Weights of a small GPT-style language model, trained from scratch on English Wikipedia.
Architecture: LayerNorm before each block, biases.
Each number is 128 + 24 x the weight over its row's rms, rounded and kept within 0 to 255. Layers, rows and columns count from 0. The size above them is the row's rms in percent of the matrix's.

# layer 10 MLP up, 768x96, rms 0.103, rows 86-102, columns 0-95
size [103  86  99 101 105 102  93 102  95  99 105 111 104 100 111 111 103]
[[113 121 133 145 154 145 103 108 114 106 138  92  72 135 135 162 100 114 107 100  96 111 164 157 145 160 144 138 140 167 158 149 133 143 129 162 124 114 124 125 121  98 180  88 136 163 141 121 104 146 120 118 126 114 133 157 157 142 136 139 106 131 140 144 106  58 117 130 148  89 137 125 163 163 146 127 115  96 150 140 117  95 167  61 136 142 145 157 145 140 129 122 100 107 130  97]
 [180 116 173 148 104 151 133 124 120 118 133 138 147 132 122 107  79 153  96 126  83 123 146 138 110 130 142 132 106 104 158  94 133 126 112 130 141 132 124 155 171 124 151 129 134 181 118 124 156 118 154 126 133 131 167 170  86  81 114 133 172 173 120  92 113 126 102 122 160 130  96 128 158 151 102 126 159 137  79 121 154 130 141 136  71 115 141 120 133 116 161 108 146 112 109  99]
 [ 79 144 136 142  93 160 106 152 118 120 126 145 141 113 156 134 123 134 149  98 134 120 123 124 116 140 127 107 151 172 122 121  48 152 116 143 100 172 113 140 105 135 143 155  81 129 137 112 125 148 190 129 137 105 149 143 109  87 129 158 137 124 106 123 110 139  96 151 121 138 153 132  76 149 100 138 107 140 113 159 133 111 118 106 133 156 111 138 156 106 150 200 149 107 148 125]
 [118 125 188 129 135 151  93 105 124 141 155 121 112 104 129 121 135 210 122 142 125 120 146 133 124 128 143 135 142 131  98 104 102 133  65 155 124 134 178 136 174  88 169 154 100 160 100 111 108 138 117 143 148  98  95 131 120 124 119 133 141 127 133 149 128  88  82 140 169 131 129 101 130 120 156 112 117 135 131 137 118  92 102 128 104 104 142 129 106 133 152 181 130 139  87 137]
 [109 124 157 154 116 120 146 127 112 140 120 104  85 108 155 137 114 135 118  97 108 113 139  90  90 123 150 130 108 137 122 137 127 105 149 123 135 131 170 115 113 109 126 131  97 169 138 117 124 122 122  78 116 128 196 203 140  97 140  98 146 153  93 130 139 135 129 109 113 143 149 134 190 135 144 139 137  97 118 156 117 137 156  72 131 119 122 153 141 121 131 185 180 123 132 146]
 [ 97 153 119 132 125 141 117 127 125 143 163 105 119 110 127  98 136 119 130 144 149 182  74 138 181 119 142 108 125 175 124 106  55 111 145 141 111 110 118 132 140 104 151  92 146 141 126  98 122 113 135 131 167 110 131 124 131 158  96 103 119 117 143 146 142  79 116 122 160 170  92  93 137 119 192 162 147 134  99 137 149 113 148 120 133 130 140  91 137 126 116 113 178 141 137 112]
 [106  88 131 117 109 135 104 149 107 118 101  98 127 124 166 109 114 168  96 135 127 138 134 111 124 123 130 112 174 126 174 106 111 149 124 128 154 124 137 103 145 119 160 128 126 137 125 126 133 195 140 184 161 121 174 137 138  95 116 137 137 119 140 105 138 110 121 125 123 117  70 122 167 100 113 102  87 148 121 101 142  79 144 136  70 100 162 160 123 156 156 131 103 121  97 131]
 [153 117 138 143 111 119 116 140  98 122 170 150  65 143 152 121 132 135 100 108 132 156 139 126 136 123 141 140 139 149 191  75 143 154 102 121 147 101 166  90 170 119 124 149 153 142 133 160 126 136  93 152 151 104 159 114  95 140 109  99 136 162 162 123 163 127 161 137 119  96 147 148 164  91 181 149  91 132 136 139 118 120 120 118 105 120 114 106 105 100 133 123 142 107 159 153]
 [117 134 144  79  75 117 139 142 116  67 144 119 109 163 151 136 128  98 100 126 142 174 187 125 123 136 129 138 149 132 147 106 107 101 108 146  86 102 149 108 122 139 154 138 104 186 118 125 117 132 109 135 122 124 121 142 138 134 126 139 121 134 140 105 129  90 107  96 150 143 118 104 125 121 185 133  81 148 136 154 182 100 160 122 155 110 141 158 144 110 147 122 106  84 129 106]
 [133 140 199 103 122 139 117 133  87 138 126 143 130 112 160 123 126 117  91 121 105 131 126 136 133 123 186 103 170 187 121  96  76 114 128 133 103  91 159 113 132 140 183 144 135 159 106 120  97 145 159 110 122 125 144 137 141 113 120 169 112 144 152  93 144 110  99 121 158  85 100 132 129 100 124 134 103 126 128  86 148 137 130 136 107 127 139 158 111 108 161  90 128 116 128  91]
 [115 153 191 113 109 125 130 154  89  99 106 158 163 144 121 162 107 167 131 149 139 122 127  92  71 119 131 130 117 114 140 125 150 124 125 154 120  87 173 143 146 167 109  60  85 121 120 115 115 136 131  89 141 124 119 132  91 132 138  81 143 150  94 166 104 143 124 150 119 108 140 173 131 119 147 163 123  89 116 119 153 152 128 121 120 131 137 133 159 119 119 103 164 127 128 146]
 [159 122 155 150  93 146 122 110 112 156  93 121  86 136 131 155 137 128 133 132 135 103 128 114 170 166 140 130 166 118 143  99  79 118  96 114 103 133 125 173 125 155 146 155 107 138 134 131 134 119 111  74 150 115 132 148 138 168  92 151 139  93 114 128 100 114 129 132 109 119 104 114 129 136 135 162 125  62 166 159 145  87 118 141 128  92 118 113 145 122 140 125 178  74 149 102]
 [114 167 100 114 114 109 110 130 163 107  93 164 113 101 116 157 119 135 119 115 175 162 125 154 117 142 118 111 133 136 178  98 122 143 134 179  93 128 169 121 146 120 152  66 122 137 158 133 106 140 101 154 161 128 137 109 109 119  92  83 117 129 148 167 136 115 134 131 155  84 150 128 154 120 128 138 116 139 113 162 109 121 150 118 119 115 132  97 136 123  74  86 108 134 181 127]
 [116  82 165 143 130 131  97 137  67 121 164 133 106 105 173 110  86 133 136 110 107 148 140 118 117 154 137 112 108 136  92 105 148 144 135 142 135 129 159 119 119 170  98  99 137 139 148  81 112 160 132 149 192 113 116 147 125 111  96  97 123 133 121 150  94  86  55 150 153 126 131 129 127 104 151 122 157 118 146 130 125 108 152 112 102 132 160 158 159 150 139 124 133 133 118 139]
 [126 146 100 116  79 115 103 162 131 126  70 138 119 102 139 149 113 112 124 129 125 148 144 116 108 144 136  95 155 173 128 121 105 174 149 138 131 145 141 158  89 147 103 162 132 160 116 147  70 125 125 120 128 116 107 133 112 142  96 106 179  99 147 101 158 132 152  97 127  77  65 142 156 145 143 144 145 121 107 135 129 105 147 124 136 104 140 118 113 130 102 157 107 134 177 103]
 [121 119 107 147  89 133 137 174 125 171  96 141 124 103 121 169 122 114 118 130 138  97 112 141 142 151 119 109 157 144  94 130 143 133 147 142  88  47 127 119 134 132 129 107  71 136 155 130 124 121 118 148 140 118 106 146 127 156 135  99 137 135  58 173 142 105 127  80 134 115 116 136 160 136 158 161 139 106 133 127 165 146 173 112 100 160 158 129 128 137 144 111 108 107 117 101]
 [144 183 100  79  80 109  98 150 128 174 125 169  89 178 124 123 123 157 136 127 123 198 119 162 115 129 178 108 155 118 105 102 131 124 140 119  94 125 150 118 119 106 112 143 115 142 103 136 146 147 128  82 154 142 135 116 140 153  78 124 153 135 128 130 119  94 114 170 170 114 119 155 140 126 146 129 148 132 141 133 133 107 103 101 129 113 150  96 149 132 135 120  98 149 109 125]]
# layer 10 MLP down (transposed), 768x96, rms 0.0899, rows 86-101, columns 0-95
size [ 99  83  95 105 106 105  83 106  93 111  88 132 111  99 123 112]
[[106 140 128 139 105 117 128  97 159 144 151 153 118 137 149 127 169 130  73 125 172 103 105 128 107 134 118 109 182  88 142 112 126 138 136 135 109 136 128 144 123 155 129 128 154 103 105 173 151  93 146 154 119  91 107 154 105  93 121 117 134 117 130 129 139 131 148 128 130 149 110 181 111 116 119  72 106 106  94  96 135 146  96 196 140 187 157 144 138 116 140 111 110 144 108 121]
 [122 124  86  80 115  99 139 113 145 117  99 105  83 131 125 132 149 154 131 130 122 157 143 161 134 128 135 135 166 175 187 165 161 102  87 126 118 176  99 152 142 134  92 158 115 100  97 139 113 149 136 125  89 174 145 100 112 152 128 148 114 106 131 137 107 130 121 158 111 152 128 160 146 127 160 132 111 154 160 102  78 106 100 125 147 122  98 146 153 150 112 117 113 132 117 108]
 [ 76 117 144 122 135 175 111 151 116 137 139 189 158 150 106 117 159  91 134 117 127 158 108  80 106 141 141 147 129  70 146 160 114 140 139 116 157 171 111 125 148 136 126 156 131 133  97  85 107 109 163 119 140 104 151  94 140 119 146 112 150 111 125  90 128 142 119 143 150 128  77 114 125 153 125 125 146 153 162 154 122 133 147 129  84 133 109 120  79 103 117 154 148 127  90 142]
 [148 102 100 166 137 120 133 136 164 157  98 132 111 113 138 127 125  69 117 141  91 154 105 117 158 131 137 123 157 139 147 177  98 136 100 112 161  90 113 136 109 123 117 127 133 132 137  78 124 102 139 137 142 132 146 133 164 154 129 118 124 121 135  95 128 147 107 131 117 112 118 119 139 160 151  76 132  92 108  55 157 127 128 123 141 154 143 131 135 163 164 104 108 184 133  77]
 [147 163 146 140 122 160 173 153 131 136 142 141 123 123 155 107 135 118 144 126 164  44 138 130 100 101 134 159 101 140 181 102 120 138 156 175 140 170 143 143 163 127  84 115 147 109 128 122 120 108 141 105 109 142 118 123 134 128 137 115  91 135 133 121 129 141 143 110  85 132 123  94 129 109 149 100 130 149 142 103  80  91 142 163 126 138  83 146 108 130 149 135  68 127 111 123]
 [111 144  83 108 134  80 147 126 112 113 135 139 137 107 126 140 166 153 124 146 137 119 138 165 110 125 109 155 225  89 128 128 135 148 139 134 120 135 111 130 146 144 144 145  93 131 132 128 108 146 135 117 155 136 123 141 158 121 116 127 114 116 123 165 150 128 146 105 153 116  96 175 114 126 123  96 125  97 135 121 141 135  95 122 134  70 135 157 104 175 131 144 117  62  75 125]
 [143 128 123 176 172 107 122 138 115 114 100 133 115 116 126  97 106 124 165 125 127 157 129 160 139 139 130 130 116  97 124 161 103 167 131 138 131 137 112 116 181 125 172 134  92 166 123  95 151 150 117  80 152 135 144 147 103 149 121 155 122 121 149 134 133 129 105  96 177 105 133 136  95 124 111 120 164 113 143 113  49 146 124  95 145  70 127 126 133  92 104 119 106 153 142 148]
 [133 163 101 151 116 115 143  88 116 147 124 153 117 110 121 110 128  74 141 162 136 150 122 184  90 119 173 126  87 104 171 178 175  88 166 153 131 114 108 106 124 130 101 101 107  95 142 150 137 135 136  81 113 138 150 128 113 116 141 139 116 118 133 155 165 132 118  97 119 128 122 121 127 156 117 143 147 155 144 100  91 108 114 181 141 133 108  84 157 141 133 141 127 126 123 102]
 [114 156 117 106 163 163 155 140 136 109 120 122 137 136 108 123 155 105 105 139 106 134 110 147 140 123 110 130 133  91  97 175 134 100 163 138 128 156 106 174  96 134 127 150 121 145 127 137 155 138 167 120 159 134  70 116 132 115 127 154 145 141 142  71 149 117 118 117 101 139 108 158 136 130 121 133  77 109 117 160  88 177 140 136 156  80  98 154 135  87 123 101  95 143 141 170]
 [ 86 107 143 121 156 137 147 144 171 126 143 156 139 122 130 130 152 104 154 134 108 108 120 127 114 122 133 114 103 115 133  80 117 187 102 136 126 121 100  92 168 101 175  91 133 152 153 111 161 174  85 165 129  84 114 138 135 155 100 151 148 128 155 160 110 129 158 104 156 135 137  87 177  97 140 104  90 129 137 134 140 129 119 105 129 129 117 151 111 113  98 114 133 141  92 158]
 [ 95 142  87 110 155 177 132 121 134 140 147 132 148 146 123 161 172 138 129 123 142 136 148 155 177 120 121 141 102 106  85 135 125 120 100 119 145 133  94 131 176 135 124 118 144 115 125 153 108 112  72 117 108 106 137 142 120 152  49 148 130 127 176 127 132  99 133  83 188 127 115 124 127 131 144 147 146 121  78 142 104 147  97 135 140 138 114 137 114  91 132 146  96 127 146 113]
 [119 115 118 119 158  87 115 125  99 151 126 141 128 149 134 112 179 145 176 106 154  65 153 107 108 140  79 143  94 159 103 135 112 137 101 158 132 171 140 122 117  93 159 123 142 146 178 121 147 141 125 136 108  95 144 125 147 114 102 131 155 127 138 145 125  43 144 136  92 155 142 109 147 107 139 144 119 128 153 136 138 124 131 123  94 167 115 133 135 166 120 122 125 103 158 128]
 [163 149 137 133 168 149 106 109 110 124 165 103 135  86 119 119 132  68  78  79 122 125 121 113 142 145 122 123 148 120 121 153 128  96 129 117 143 113 127  93 121 131 109 168 129 131 117 148 127 126 141 169 116 128 130 156 118 127 104 101 116  90 161 151 128 154 136 110 128 162 144 192 115 135 105 132 140 142 123 133  97 131  63 170  88 102 126 112 146 104 154 145 126 120 132 189]
 [100 135 126 140 128 158  89 137  93 138 116 153 101 137 141 107 156 104  98 102  88 104 113 121  93 160  95 109 169 179 119 162 148 180 164  95 151  64 121 157 107 143 122 136 128 154 120 173 150 102 140  89 108 148 126 118  86 139 122 124 125 133 138 122 125 130 124 130 124 162 148 155 158 118 143 138 141 139 148 124 116  92 100 108 169 130  95 125  93 120 168 135 111 141 125 128]
 [116 135 128 161 136 119  92 135 133 129 116 130 169  82 130 124 127 141 137 139 122 135 164  71 159 181 114 157 127 107 153 165 114  95 149 143 122 126 132 132 109 135 137 139 124 170 144 123 152  88 163 131  88 151 148 159  47 101 106 158 126 155 101 116  76 127 126 106 108 137 128 123  98 131 136 135 147 123 149  82 125 144 147 132 164  85 136 126  85 109 136 123 123 120 139 150]
 [164 128 175 101 110 118 132 134 171 122  96 137 162 146 100 168 128 137 101 112 111 111 102 113 107 131 112 146 113 167 119 128 132 143 170 173 132  93 149  96 109 122 103 163 143 103 100 153 134  93 158 106 115 157 127 113 125 147 154 146 159 148 119  93 104 135 178 109 129 144 133 163 120 176  93 113 119 126 165 139 156  99 135 120 119  96 126 145  98 111  71 125 151 112 122 107]]